Weights of a small transformer language model: 5 heads of 32 (1 for keys and values), rotary positions.
Each number is 128 + 32 x the weight over its row's rms, rounded and kept within 0 to 255. Layers, rows and columns count from 0. Numbers have three digits each. The size before them is the row's rms in percent of the matrix's.

# o: layer 2 attention output (transposed), 160x160, rms 0.0706, rows 20-31,51-63,83-95,115-127,147-159, columns 0-159
# v: layer 2 attention value, 32x160, rms 0.0677, rows 20-31, columns 0-159
# gate: layer 2 MLP gate, 192x160, rms 0.0947, rows 0-2, columns 0-159
# up: layer 2 MLP up, 192x160, rms 0.0912, rows 0-2, columns 0-159
# down: layer 2 MLP down (transposed), 192x160, rms 0.0896, rows 0-2, columns 0-159
o51 112:111115115191145126137112171119145161113096143141083125201133142078115114091113154110134146157104142156158156107092164153135090086150172132120137177174153115058125098086131085143119098174101103113189091162113152102093164113142119103135100116230129088085120158078137198115133112166135073174115138152156108110140207088075150081165098128123168139115121091102125118113167112155120107123089145109114149153153072161155105076109173147128167105171144165122138133183088168098105117057053109
o83 119:102093166163105130182162203073136171129142088064159190114127145155160080168127146073142131138194103097152139057197102148118135142100137082167117107137144145162050096130127100170155127145118168096122145124133060193126167141129135140139144158107116092121166110119118090155167197130139133090176092090153104112128092129112100133118097062062164128116142125115116069134177176136132133138162181129118114150123144085149125193116081168090124158112148111168116177114157104175080152142150129
o115 091:161128112132120143163153124119110020134151066158153052108115140229147092159170112149142158097125157192107080122131156158127180092181103122114164097111146081124093120196104125123143110105115149147170185136121142080146115151121163154108127180133134081119105149157137130145117206176138120185151151125159159156116159120120166092105121098160144078133128064135121072143101150140089105110107108058116153093065166106126103113100175137160128172117093157101090153114098170072139143150155122
o147 088:168122145121071144104077165155115121110080111150115030184103137103152126203113132114089113111102129117117134157075113139158084166076122159144095099148192123079182147129092122108198110127148089103140119119090139082087120106106102060129122135163125128159114114106137182169127114174114122153094108053129139123121132056159170097083106124146127130086187098129174118095137117159067149120150117110198102126153140114139159092151109058132130124133164168132067135094101217127106097134120095
v20 096:143138172074155165162160118126084202163118101075084119122157167154076187115134111144178170163125030151140140123096155123102168108090170107119169099169117179147167172180131103137117073167128148133119128121100163105120113093176103163140154133120120159088125193138098119105089128168110131166122113128123150087155138119105082077118132078105140087127137122073145163123100093124163194135120156115125165111092150053146069122117136170108098067135148124131140077059157195140132101172134162
o20 080:124118159142106208071168124153136153135158111153089128113191128046126131083093192116116130118119148048102088087102125153149115062144082130124094092148107139148094116099097167055139160112183137102118141116107158066128163087122090110100138076162143170127138106084178152082084132141128120197089130103120157103130110128140123147080115174104100079154133083128101067108089112120174109116094133059113120128186051138150151118117150125118156169101114111145161158062114153126115147162173130
o52 120:104096153097102163112140119146174109088124069095111146129081152109158096143167067127067146202130150147101123154136106088110176117182146150133097118148133166125059168098150116149161152167063117127102126121110125136125103036161154127159148151100108136073162141152135126180064104096131155128096116183136082185122121114117139146123097144105164093143101114220135128056141170135133120115049150142175144121119125119103134125133144193161173145132155120209104057169126086135107152142122086
o84 111:101089120069111170127090165165106111091127140151154142120092071143136157200082123079103111144070146062157107128179125112132114117123172122158060108095160169185080181048114125150194154103162095106093147110087134181118126125161101088158122137154150092098127172143109096098151088102123126108101084136117136098162104076164109156143081130102189138066096102128144111072158152103138138109140062118106133157110125153079137120136126115183138169079140089112171159095141071171152105122113079
o116 097:169123129135090065100097078151130113153117118148084072125202108149118123136123156136107095146078138117107118128130128100132131145123087128102086151130111128101079161095172107114089151129170079190130135074119166166133111131115136098158179161136083112085177110063112161133151146153113112079110035133091160177129124166127179192150043101146121126094101136175116105153112119131142102180087103171165148092176181169153137163121192176163160126088069132144061123165130135150145147084154117
o148 096:169071175089120091104105122116177095146137086219129155118153036148174085159132130130056126106136119074127105142115128098143106102124134167101129131148115092157141097127111095121093100135100131135166138104154125087129127152075044098084074105130098078144185120085153092143125136126074099073122120143150152131163120188123224124103067117135086092092119059136090084108153135146156168128150080115109073143111141117091154135179140108113127077135078138149127118115128092153165160134117082
v21 095:154134104120130121163133114148089117167117103086129089174140117145098096128084144132185149170094115128156118174205183131076110109113139127112136097089157148109137136139102151114108163173080174108158073129106116120142099129165087099146161124153128133106170117098126156075108131132097126134185166120112089086048100093135116197134117171137134104135191124129159076143125163134127146157086135156087175111097091225178102070123182094060133133159134069109130129082115161159143129049134203
o21 104:143098159170146238110178144184147125143106116068140063159150156080126173110139182148120141075146136145132112164114129133162114077081100137119128069098100164186097103178129154166095093114161122178120155134103157197135162130120152161105130111105106134122123104126166147071110120149153146139132106065153109115138102153127135123058190117179143145120153115100125138173134139182136089119159145102067125120145148085140123133146140147109160139120132145184179207042125109098116094151197168
o53 123:121144180115096152113086129164160140132144103145093086037106174096094055110169064155073159170221155136065079136122088108119213120123113185123106115144129099129112146089120164121124125118140132110118119112143120159107099113110153114113101121081097126166180098150072148152131127088141123087129106122111152231175081093140088115161153145107159108160098124182135162086088181153147109130128163176128129144111145099107165126130125172154119107103113096194074117110148097137118181152118160
o85 103:106132110071121078113143145190148156068131135175094122130119098084097170147133194185149136130103132079145107131117088097141160128070121171130126148141113111139160168114089082072151125116125162135075165105141123011134168115107090142141182162108135166142164181120111125114079052103072126122089153110104133147153153105152109119161024134143104142141111150093137176074157130126123124151126064126129103134074056097127175143115093108128131109137094150158180133128172155152115130183140096
o117 087:133106152046145109076122162139133113044161087117141078167126159136180135086186119212141096147125137117105142208123146100082126176174114131121160146135114155172088171188138121111118084108139088136113131152119144116142148134138129133105183124104129126084064123135116164123112122079151117114123123127119071145108080103165133080101103106084131134149074128121161145184129232139067056093107145167136101123139173064120111189144137130098118104147150156167081140150112162136122119158107073
o149 080:083071131050159158197125135149132098143151077139146197120108125165107119123139113166129120093203125155169105167118117129143128183110142095127172136149088126161134089178176084109111049107075137172152099126131082099129148137139100144134155140113156074140153087180095114108080109137128120095122123103155140144141114084128129068209135167169122105151106129164083205099098139092156085115145075089109082097156126106091180106150112141150177090161097152160168116156133073107178093099132143
v22 110:143130152124192127151109118114104097111180126125099139147170116153114113128110177169150133107091107119141161105193122165089095199106143082150130176143131112110032171157128105109100140136134189145212120108140119110145129134173155131139139165177125159151116116174149173093109077112079149090140128187103134140133163136140141103149120124142129064127140122061157090106149165149173112106114128049132207129078075151194058145100149136108136114084163141105109112061100107134106187130126191
o22 106:164099157156126166137187136125091175126054108090099125129133138135132185118097122140144120101151129111140106136162191140132157138127114117146111088095093145209160132134066226137158097134115096162085128079092121137140129145124169170123145126080105147113098097112171159114112142150151105154143175093142111079127130111115106196128172130149140116075126126118132140123107162086177116070196116024097098154152114123119120160125091155102182148147146142180232179060144146088156128129152127
o54 115:131180143127117138128085121158172130170152108108130141056107116080064115098142083151096128185166197146085136142114118103117172120176100131101127129169147174134148141084147126104210142135145123115085087164149135078113148065122135165125102125085100151138167137078143111189124156112119094081116129124088165183143134148113140103119106138121099109069111138176095117124132143132123124110126179118139095104093145172074204150153056174168105107124137106203072151193124153134158193202133129
o86 106:088131173096145108140123143180132173176098154140109117168087142104173138169106157124088142151064131145145136101157074125164137106052102132174122125078113124126102130082121052090128152131169137167106106111138114088167119135185120134149160090146166143085144165112116075115163099198114161107137101122100141132141074129157183131170007100178155150072129118075066148118122141114109109135156116147102104163067166160126124159127092128147097108110147145126058179127142126116159070158183124
o118 095:105168130126143122104112171092107094095114064192109150130191114193130138107140170157146177074073127139103131153187103107177170131119169122147185131098096117170108165150134133071092133176136144122117095137109152080187172109154146135079151122161098161129119137093131080148101133123113150176149184086152093123135149101084149180137062134158094073079140097159162095154146112091124136107096131118168078108154071117122138142158180089080176186155107173112117048163140116133110093166128098
o150 097:153157177082164093112119143119149088144140111200139151137134042156126134093116125164102193074101142139124098195078148060148116119108156129120165150095115059168174137116116146089137109081067087144097075124135113069163129133109155119100115124109167078174143043101149089150108132112103159053111106116127174095128162089159186148160130135207085135067088112118122104133115091137127122114125103098138114092137168105078153141138160099123161127141111097145049084130139118161149139128132092
v23 095:144160118077170135160118115108059089134052085154173168131153054150129130086076065153147103144101138104098107157161157117170179155178103116146164130146098065120149137104130120152150145091198198099162123128159066148137166109116174129146154137155111106156094127101165118113134120148080131161149100143128092105131093127140122073114102109115116147114084151128112137136100090129165158165119129183105120168128137079129146145172068117120086098074223135139103108114150156106177080126206072
o23 088:158179091099127071109159229188116117089103158131094155131166149115149166153076134154134168077158149070084145135114169080123146140123107145093135108121116118162178160133140180154141141134114113182103164096149092104136116116117090108087132114135157127148121146128143163140186157082090166173107155116144138154203090117070099156170105118182110122105111124076156096099183179049123089099128077170168139118132103095139076109184123130118142157150081163158142147127117126121156071181070127
o55 107:113139126171127117116108109118143136110110097106129119167065127101152062189162102091100123130168105162175144142059145130084111107132156106122163163155106148114067167131098100122100133115073133135183111156114138090141154093142149176130180133159180126101137186122141080141077192149128163121124149134198098114083111187086137155145092051075128123186158106145133070091121129162096139144088146043107113142117079191146142089180130127135177120109167082111173120107106153152105143124104054
o87 105:165166133140124134145126111114103145166146072075179158106092116191098176151137093079143084137160059174160123112119133139112057100109096111192141152123149096165104098109134108150136132053158126160209173148124116104127135155164104127130136167168129119140097169151120083146162146078213148109150096128199117116118136176153135136110134138103162096168119071136152168171079085106088116148131134103093137108130074192136091081085161083131128149128120101077103182139143065135073146102136158
o119 091:105096152152130145177146186133122141170148175168058156073161086072141164061172120100149123095159160085170150147144143083203194128142134181094125073110091136133121110104165143152136134165152091153149151099152090128124135098122141129124114185154121178166114124124192171105128140139093112095153178134138164131143090115084134155119134163183120115094185123110120041132169097115146175112154087161103110138110151182121111153165046157132138172090116139182143144119068098125185125161131128
o151 091:156133177135083095105143150147155155161180154226153139119131101074133141097170137115124139123150155115145171128117135077159082109077086201128161125155149119176070120082137154164136104099192123078169189072155154174103047128106084126064103087103111091180182140113143169122173118111106095098146114138121188196149137137143149129137129150142078126106161108118128079110162141152123117101127103131139052156067139112127163162159108147111154115112132095182113168135112198118126126155129130
v24 096:155113143128127148132097149099113162090184181135100128100140120142158184093097101142119121156067117137092187159098170115129079107056146161141101158095142107147139117129093116097119061105147183158150150107126111134113112087130095152112101094138162166154188117181086234121119108138177111110057080136141113156157107102126103133051131116173169088116096139161110152100168112124080142176107127200175156108171155130099102121095164123082132104087085174157150135215111152144129116119153098
o24 102:123124076122070184083122096108082065187192109127102063098205230070102100165112097074104138175106160125096070098105071144135093172079093094122168097153164145136109141127109132068145128133158165113130140128156137090117152107091131071117112085125144141148134120103130129115157088142132129183154135098107158165087157146082138121122104160124115109132178127161159104104096091173124121152103138078113097100140083167170137099129126117133116101100077122074095149086105186097162137109122170
o56 099:149220133089175125165154120131204148157135152101150130100153134112069177199132202103173140129187147116113136162125174116118090110186189123115103119111146094117134137103108144157133143144093083108065144077102061116116160107130116173109169092139088130086151177088124051163149105111112115160149150120088129133131095201140153128146109112143133158168143146148135142183130125151056152126216138160108135148130175117140153151129090113063180150153137096101191148138139107129096140151114147
o88 100:116060127116172091152116060117122222156121164094108132175141105131113086116179120110098120136171146109142106118155120114094153121095098179075056109174088135120106140134108108143105162130111096103084116085145157153137074140085173169092114097091105098143109175104121143121151115108073112141189163116035104096138125151136189123161174164116091170130145114111184168154093135128145145080176141103078091134094161147159173092156133186153126136115120069106144094076095123115162126152189155
o120 087:115180161107112117153079079145142049195114088135126094115100162114181115187134089048146109090090144127119118123137119104141148106105125156112155149106146097110126122065121118086101108092130130139159139170078184058159173100172162096138196121163164155128183143067132119152120149128118144130083086095071130143070126160134131104125090122159167141124183113167139133065098120136115104131073106103126133099172147115151139074074072079187149117114073145131070136114132162157168149143179139
o152 092:126154136154148147125138023069144090185140070136135104139154151093167153176120142147130099099117126153109072069119151109078107121137143194135158095119110137143071128149130122162171151102084116152122124167132192148125111152178182096128125115124117152155140158117141080172144133112165160174096138085125119122113133233175157138070076089146207106101191062136115196135110121148134126103143139125071173185103152144084094136095096112120144121133132106088132132117162138106173110158147173
v25 100:142150133134177090060179121124165106154145082093066136125148127104071066115118146111135138116155100144073136127111135122132108163134070137113039142139162117167072145054129154108134118116165100107130106123121104139105167112174171066129156151121140115123084091170095081124134138077107204161094082199122205182092130135163114157137110139169134174105143123107151124126108093174187113179117138171102144179157112168141130173151204109094158084116113084128117120150106132145140143110102069
o25 100:219103094104141121157132104158162206101091116154112138174154125195158126107104089161123148089160165122108110156118156066158165173108188134129101083145136117131198128115086137154114184167153147087136141096152099172154129104086080114144069106144105098087129159125144126124077110130174146132121176109102095103203131132111123179127161173108119089152164135118102174109181180076126187104207164113130097110106141106128093159121105150107162166181100188185150114130138137157157113125101114
o57 098:111163148135134123136139063123174100125181146124215188122136031077173146194142193180110056125126158109146054077098096146094121103090109155181126076154125118109143132089151134145112162132162145075095123132122136079087075152127104128126128113130070173172167127127175156123167154139088146147149142149134145128087130172093098104154206106125099132130161111143108078101158135144155131140118088159106117086158179149085169121143127136120112121125104131175169113094164097123167200127138114
o89 099:148130177088166142137060171140111122182115133129122128141110164075165108104115128093125109110136180202077118136137077158144127127150153146136138130167103172110099099113183110138102159147135150156175149102147135121185158133093122117079110109120112183119147096070116206143125109117138116104143164157148151100096191187119126125164150105212129119111088122138097089149149051171128083117146158101144091073101197182125058087133089102164124142101118124083111106145154128096114165050086182
o121 102:150145137147107148180104132101136100112064174186113123069107130208129141096105117133134175121081164148199095137163113075125099115113176150132112120153171098139150126136131142129160095162138185116138153059145155160136137089098152173131095142112040120128153150114177081122132115111125128171096146080155077126144118059148170166123074122095164128103135093123064108097144082136085151142186188127084165108114124133179148129162083126108120112131129172210169135054142150172139152156100138
o153 081:155137110098090156102094096098110144088118103155161114101157164163175088101115191117092129141110102091104098141121121105109110115202133165145117159089111141163134135137065143126193149118072176111157225133150140116148117121128176151117116168152078143113140143147170073117112129181122073147081120120137100156108136126135189126079107116073109106108099100119096087075125186164092168154155154165075155105135217053168104139154164131134113139114084157156108096086171173177095118171115134
v26 088:116127186117088122136162132129154139083162147184109142159160094076133142127170177118127121141127084172172094150099121102134120137185147103139175077117137130091088133082183156086083152101093132150096131141139200137141163141116126120109127083122118145131094132116185143081099151115108159114170148149156160069031181143114203215125129178220119099149167143115139146112123112139130111122147131134153125146104157064073153108123105113065126185140115109080125203126129178096146134115177118
o26 084:137171152109084097169099037105110157095071110147152185148058068225081137093169087138139128156145107145193062147192169173116120129152095164157152137186098122110096156164143078135083117114148135070127122101138122100094093110140145132107208126095128133108137143140106047141085133095165135103151107176161080099165134111124138114175111171094102061148091164154140146109127158138154147121119115165137133119137171106116136140110123135152155113091128103126148074130125116139084156171172113
o58 095:104095150133106217105143028139092081139092103141175114177115122102124152063121069117168163159099124146173117128146154129118096154065189127162109067166113132132138139092101084118104165131129146163152132153111134128163108114155088110083120176093141124174091106169145063056104172046107179179133115113143188077109122171134115168123147150105142147155143076104120116113172095096152127124095180083136108141141124126175114114087133115167109116154119146068141114126140152084121087130163176
o90 113:141159186148130144074135173178133102168073101074098137117087091101191126184098141170145104100151113109097141156158124150104151115118110127142152117173175125117126154085105132087101115118142163142155118134097118094144106023127137125176170102194142140100054087109111141077155116132125133121114131127093059152114107128124143096072107109111163132113117085156098073077155143143095124115101182125187130113141092115049094111118115075097124046157136169058151118159185143167092146151119146
o122 086:117119094124162098086089052129118178079124091127177162092139195159109126144163093090123134102115117168129086161115152156078127150114143076115100139167128143143113157184142059095147134203208095131147187087175125139138164110145134124092135141163077093141101132145123116081101142131135133130140120136117106122137128090071130100113148122097047067086099112122117085148111169159088077116094214128142188097128120119114133188120153162119131116126088109156152119116121144128121038207125118
o154 087:169144159095163147107137034168135156114088124114100130141165146100065105084130109069156121166144108145099118175139148164126150095087093077084055120137099093089136105148103135135106147152166105165163147104091088157131099135075136125097153191145102110092059126082095138119129151163102127119142099154130132173168063053120156101159177149087101100155122148140149120133083156109132128161089164149180182071178126108114170141147235167128146129133087130162126081118119090147093116130132131
v27 102:142059145157083100103161160169173115119142112068143142134167138152152193109145114134101142123136080152080118151146060094145086109105173143158121080091126095190099132086150069133118118136154145142133107036127061143114102106114189086123133138168159118150137133182089211114178119108100127127156137106134141133146101122102080115174135125134091135112139145090156164134166112151099089145130107068096165147159135125122143094129129163138083190087143147151145064191093164101201113191088115
o27 105:124171120104133062108081132092083114075116114113091139087141114184095099061119096125137178153137149106139096116104127128083133171174054136147199168139145120106135114099108104079149137094135167086090117087120151066067129098116104107128124168059139133109156069108108119131153111099151151114112114100135102132138136138106128118201059190096137100120135129180150147067065142135108152135148088140133144099120072086111089147082096089128101081149075068132102109183154176201125158138118118
o59 128:151158109170124183144161122140117135176195152138150092187125084134148159136126110152161102086161130109155134102157121101158091139169125109095127079209122152091133057163110167060108111139114130145132103133158128085138163130095101136145154128089191124120112121095153046156140158153141125140142168116181151071134105204138188123139119098144075130121180121145158046206150120145130147098175106106133096144147101154119118118064046098087154076135115186117161137109161146122160168127151122
o91 104:118138155159169166113105140141078156129086086112097129079081149130133112086121060110133135138206134120155153103157117138092116117191090144112140160189109141050174108152161156100167105089147138158163172084081144149170111039086198082099126160138102118173168102143094129121139127131175158108163151091115105117123174132132197156218244119134052142066112113170128136133092121146130117113124108139128127110131123154129136125136128120127180099088140106126097109117129139102103162129123145
o123 085:104097132172125138186121072115148108123073091120150145048155054140145124140159116134121091137142115123208104084180098138126121129070134120163100077155139039135153162155162120119052092157148094151171112109141112132149162149140139108105144154164089098148215163116112101146136181149151119097114144085142152123163130081112110151096151137153132134141109145115119111140111112137128129183167097077065132081144130127118137080103060191188102115074109114112119145095096118174120176185190112
o155 080:164169187123117137116151089120154126142104095162141128055170077111154070095110119142095115121116185098137130099191149125103126157101078115091144086109083115140150113162053150175078117069135130096138113133103096125125118108050163058098093165151057169174120087112115124162138113122165165143118123163077089187152113137092180118115173175134039078129118140155127127117112130176099123166141113155149164131148176119148093116078131132127132159100087121125101123146187129182101129176180147
v28 095:094179197068082128133090144072120066125183160118160144160081154165113105110108142126163111127178158106112102149109127071129070161189123136144138185157134137161134175104127194139125133159132139128101167061151129120119154121089132161124127173111125122161178162126058093095129090083092105162112146119179109172080067172175094106171104158113077172114115083164160135115127130185154130112127136148112106176114081135154176143128176135123170133068131178127130182108179151171119126125109091
o28 091:115112166105113106095161046134111143056109096137070124076164095188186123149086100216109176109086150118153153104111141044150123120102170145134104105139087130135141107101132074146143145153106127119134102154124116154118098187134125106169110136116140094118140153149131125176140158075130146112125136163069085090215126105122122159162089171103163171102135161117127194148121110076109176140111127100205168147117090149136072173109145109105146129151181167172137093113139130169105093097102073
o60 104:119206130126160110093077106090122097184135133071145110146133117111180109180150120129115072068087147091143171089147109157149123100109128073120107128124162151103133130148134104123114100058113104145123099142117131198131191125114114163146067172163169111128122136090095131104167194190149125151109117138101109128121153153140128078069098094171094186091111156108101060162148176075121192149091078169151096083153131145113131130145144090093151114146105184102072105138124139102066070166155125
o92 102:137103126099101156161152180112134115164116101099146117129148151097137057169104083075135136092187110175133121094178104170120172144182125076101147132130157143152039100149164116180141136114063096167111140091150101154101100124179154146160102108114140087061133143094149111145172185111180106113126095164111131186153077104143088074067111071178169125162069140124138099158086151112151132143132169142146187132145181145150077127115079102100100173161136113136060113153145154097129131163118125
o124 104:079164133160067145082142123089122074165156151144083120085159046163139137138097158132140197167108162076105182090150121095127099103105156120149136089158084113194141126125135093145183169079158188121104107143139122115141117189148145124136133132100174144137134106132167143154094122103111183153114126108090137047131144142083118135092030093098141156061143140111139135086157099069113185121183145111141175137094151185162139134123094083157131108126159134152133160149181136126125124182138176
o156 087:102134123166093157101137120093139092144143143111101133094113087134147154143100181129129158173099148098107141065147101146182125121122171104178076099128085151158163112134090167147131168111183136107090133176108114111134133128140167131141113132118155155119145125131112144177103122161124130174102141109110116060151153117142126162085084160027164174060079162131197136145138124113157141162155094125167171138146200139182129131194099038208120182101166150123145177096118148126070106182123092
v29 109:159125156122079123099144118121137111145114172124108151124073151166078128113178180134043134141122120124184132133130023111142111146091164079085076159151135098096130119115120100109194113051133118093114186077072154150119151115154099186120130126053163099117110132143090208148115138094131070178090140121125105142106157087137157154119129151154167102091093113166124110116106131153100104098112137123105141115136138205099097137135105117199106164077108154148118149182073165101180116122152156
o29 091:156123075113096149166135133072131123156172132133163166145086125124126127161149071074146116128159147146200143144087103118100124172103171156121174133165151149185096121100172108111118058190143099110103135168123129060121165187100141115104090135115156147146120067090114092074164153190206078096117150197170130170146168122152100158117082106091100140107162091135075119132159105114145118119101149078126033091122156122164108096113112091104120094119081125100084185136139135138110150099107131
o61 100:147138141087118069151120070142157136155128099124119180082177140186082141050140179111151059163113107102062105109096184120118091140135136151121108140070140131156168113140152199123182171096136090152134155133162150171144111130163122076091051169133115131151160107056142119194139082146171093124099155131108122115140154140112156108135206126117083090139103150081118161175153112105179133157143146147111104167080115110141090141089134074072119146139098075171140131117126139123161065125146118
o93 104:157113102146179101150129061144157175136133134152074139134127107174077097128116165161108083128101147088115136193187134091175213143099166188146119162166143108080142150136133135108111092131155133108160108069128145168152167157140120125100058131120147112103150112115115055176115038101113097133114188201104179113053135096173107123103078128145097149120085092122150126158158105083161099121113155114178138148114130131174123086073140088144132127131100161078098099065138121131124102127144159
o125 108:115183111105160111135097047125130128083155146098207161129098143129159151141106110118186133104121094126163141122130133152120138147172119142153124149137129157128097161091087137091131132128127142123126177131055137000148211105121140119136116112182109133102174109174139099102080150141154160084130076146124088173145156106189117112131096129099189129203127092161153200097114120176152115182111135148121126106104112107114093107084163103145160156136106156150140159105116068123126151085103059
o157 089:174156157144123168133123084105138104104145100103133107138175149144183131154088072160127172112124095148117091083141109167143149125138154157171126088118110130086114101169154208179146150158099164166185173129124157091079157131103125109130125136102140133089143150168109130163141167104132158068090125090238046119170093173197110106111108133108246108129104113086144163108139153122144105102129134096103150151130134136085105085131170179109126100122069179148131137098141130155140143136068156
v30 103:147097133144068053079127118161147187085136136069120119207152111094185126123148075113085136126097166141144131094127119135126150160137135182118142140134109103113134150082126146101097082073151106169118103137120141158109073114095143115136147166201123122131110153160073171121177190085102172145193173131200161151118142103121198161167133183167106071126115107203135169134091126126121107125114138144146136140113149106094160093059077146187141177103113109145117171136147121180156153098120126
o30 092:164171127052098094131105129119167065115124127114133120113091134175028104139162167123159160103134100122116084102080113121127125173104154088094130124136173141099148114150114078137118148180119155142093123104082141140119145127126072063163162158054038109107125056086098084126095087075151160065113046141101122131151102081165164116164090126109140131121096114167100162127090160107135131121109145159164154077120153095098111146120138117111121102157192109111089049130091127141129151093136116
o62 115:097171093109142175159144167127123123188141162104188128122118083144167146114130125115162108121146169125131138049152142138136135115134137126127120067136127145150153097149093144130151133138115175157121133139116096125167122137100146126106127118124143144129055085092126114098167194172155104139095163158167194057116122145179143187143142040083124196137170108054127115161147112086147181169184088115138095150138143182114124103071055076105121112127084155082178141079132111149200085114156129
o94 116:149197172155203155105142207149132151143082082103094146099102119143140121103116121150131095058192139173103146160150134153114126112191146153110139192118159137068173114142154159150110153100108175129196158139126118120189134067079190132162120140146112129160097078143127109114140089148179123136138186123052099098157184136157059167122105105135099131117088127163095117131200139136099127093126118122146090088141103113094070093121113150111141084165096128073142108173123137150100175123148150
o126 099:131063137122112112197118178150129166135095109111198117084110163086104138182074082120086096099154095111156107100143127134136165161099173141136051119114210161146095163147133086160094123176156139157140167107132135136117142101115118136120133116179095102159106155132132112108083111182131131131137164148116122147168111036114175146136169168145145149122118133142056048075142146191139080135139168122080140100109175138074152125176105138161155083127179077100120142090126126133089128163080087
o158 082:121145113084154140158145103140096176120104171118133088125140184073144092149107163134150109166142106151133129076184169189107155105134122068086125078119140147106124148162115175177136140151155167169158126096111082204065119112052117137183135179115093121062090172157127119095124118195184121107172123165123118205150095087090075134143214138139093110128163096087106052128104155170110088165142125116151107126097134120096164143119135177171140101148107116160151081119151116128117124127114117
v31 110:120116114162108145118145131133146148145237117123104185098119087091148150128141097132157113155101118154129091104104171094112120122070119120089134110151114093074135139142207102106135132173094140138088065142185121138093158099193119169154064079116106127160116151122135018134109119127158099114123151184174189161086141128139124155103137161130111058133173158107094126134136051161176110168138115107104143095119158118124123123094092189135107117090070141143151123103039128128164180139116121
o31 097:144139141094147062139122196119116114103101140186157156126051146195142084121148111149141138148195131116158110142142135140095079130212128122078162178201122117140125109162097147140112120120145117103080144122104153076099166048130069110071130137145139064076131152121129096122118066097125105048091109153090141143123155139108094059165079125107109130140101122123153122129126152119138084116094164123156096064088122147089117103107151113138118135125114130185090034192136125114099130126125095
o63 103:097050145182145092180152127204166132093187124144124166161114092065179112157098110151142077145164120165148140141166121112137088135168166136169126124205119128097102112149115142068090127117092132111135161089097127163112094132124128156101183120065169153097159105123070141116119094129096134129134058126108125112102108154092151157173099130145100166126106161159167163139095119088151110080116065099157143125122065119063105151161183057128178176157138144092129153067143125094172140147150129
o95 113:157188161155144175087088189111094165119126137132079110106099198111134174136041126125133133104184166105102115142205114172148160066162116100154162075161117163182161098117134188150123133074109130096149135125144074181154115083087145076112121124136101165138187103124101111098102159088174143118153149089103079092132066120157124130137182082111181115075140125106149101089144108125171103117123144112144074183145118155128084139100069090095108118135116079135110123107143149157145073146134134
o127 096:107114109142128087204118083137109141121117106135153128093078222175083084152129087111115092146143133185144139142131115143164117154098120097110078142173134092150106126148093136159108112203157145150143118108105147117162171075146161151067195133111070129098156138069150140109159183194114073125139117120144102154155106070103068114151167149140128149152113120116078116160110167120098096190107129141133136089115157111130198158133136189129193141151057157177106106099163131135114066141108087
o159 100:167102126079147115136139136176124105115138052104153076088137204141118092201113099118108118139127161105117093141114102147091138123112125134131114059062145127130135146106107113098173101172105158106176120120092103135179125109167167178088147137111175056050161144120140152117142153217088092098114050148120140199131078097083173144096142100219136122145082143156105125100104136151071124182113163150137136128149158127121125152148136161120156122117145095155140061139164134172103099107135104
gate0 114:146103171135090084087118128118123117126124163166137074170181076152184110144105117165147116126124136122083139018097136111133176158153151127155139092118083113113137136072087066155126113149111151139103138172134130118127115120082109061143160079120064128103073123143150113191077157122100119126126164036110158090130184129122116074081139146134130127121182115069096169148114093127087192122151124108177092108187154171106110120072079130133137115118134186101149136132167150099124161070126151
up0 108:131117208119172133086115129126062180165138138123140139152144077207165162187120112166157114135151102168122164093178133120083135155115126190129116116116098130104144126064093089151188152150087151149125118145071131136137108115110095081140163109133089166097115054076169097148115176174129122142127167049124115095120130162125081100077130123157144119152140102095103166195140124172118175129120090090207105139157121153121088113128098130120085087109149143131150066193158157130154148116155180
down0 102:150171127118104142114167255137119103125123156163153079160100117108154108123159130108118162160160165140109086088088164077112134133107130122116146117209116120125131161142134120171169148095150176103143153105122125039154061117131141137149160155114107125088102166143157097094132117148112128169171139150148133099150097179062106121117102126141062105092086103101135154131097120127091113176135151151143094073102201156106119138143085122078140112144123114133127139106148073124151067116133136
gate1 098:135072127143159195136143131204130143127153157169152160162113145117097100122167152139140129157166133126149084172073182113141119147153150181090111114101161145074100088139183126127131082140115144113083197161149096106087144070177106133079103099140104120133125098114087185128104123121138074094103149075172081186186131157169110069105120131117116081116095061045121151166140114140083096089184144139129138107088091090109184090139167140135133096165115128126170148103101131126163092123107068
up1 102:139058107147059152103167139139120098164134139122103155117158131112133200083071126133125127124166062086117097087088081155081117108095171125126079130129134166100155102088152155102124130098067122136083186173097073131150103073119127151101124145129182181157134102144144211098152130176135114163206130130129111144127123159098114118083125165123130145144185135085096095117128102146120175084127151127175125101157129135129101185129165078096135162116218077121110104146165137128207143150081112
down1 100:073070124087114098170169148107108151087135077131140163144102159202020153097090141185192124085176136169101125143109155195141107135160133099134126110152144129112154158085098099116142144137193103129136134133170063119170133084169161110097184151158121142111117120079148117135133089134146132104124127109096161105089105113157132107163157151135153054213097103125132194127142137136117107182131069194084091087117129161108118127139125132154139172102101177100080100093121118141102100171132138
gate2 110:090179040122089116099164149183184139082096088136128170078097137143141143165150123097087106154103081092119120121148104094151119123175158191099061149145085122129105135084095080123117140123164147080068154133116206150114107135129152069116084149106093154134134105158094118139108095076159068121133058098155148139097107162133104049109103164106088129116152122190130072124125151127087154098140110143113167106196142102095136140177181115100110120122109136176095112153145155098103130076116083
up2 105:106162088096075132072135158169124184141106144172080136085089103157152110172137099128101149166155121110138175134183132093080132128173135157142114119154143194096084101100087106127094218115120101106093181150110156129140074101063116123199148134079071099132130129150076139142121105087158113070105129153159087167138070130111099105140104143102075162129123113182106088107108170188130138090121153160102160145164090120087128115142169113133110077138110103148079112185187163133125143089102078
down2 097:130082136146116136086075255122124148121165106116132033134133127105130118108124121106083146160158124116083085178090112143148141117101129149110181105129162167115182123131172162116163106139136101084182089130141094061171120111093112182122146088171156140166135113038119191093155131149065153148107118135076152128171156126091149147137109095102150120111133118145133121125151125091138095165072118071147129104109162118134115122144092117126138132115135112134129137100148143164195131115146177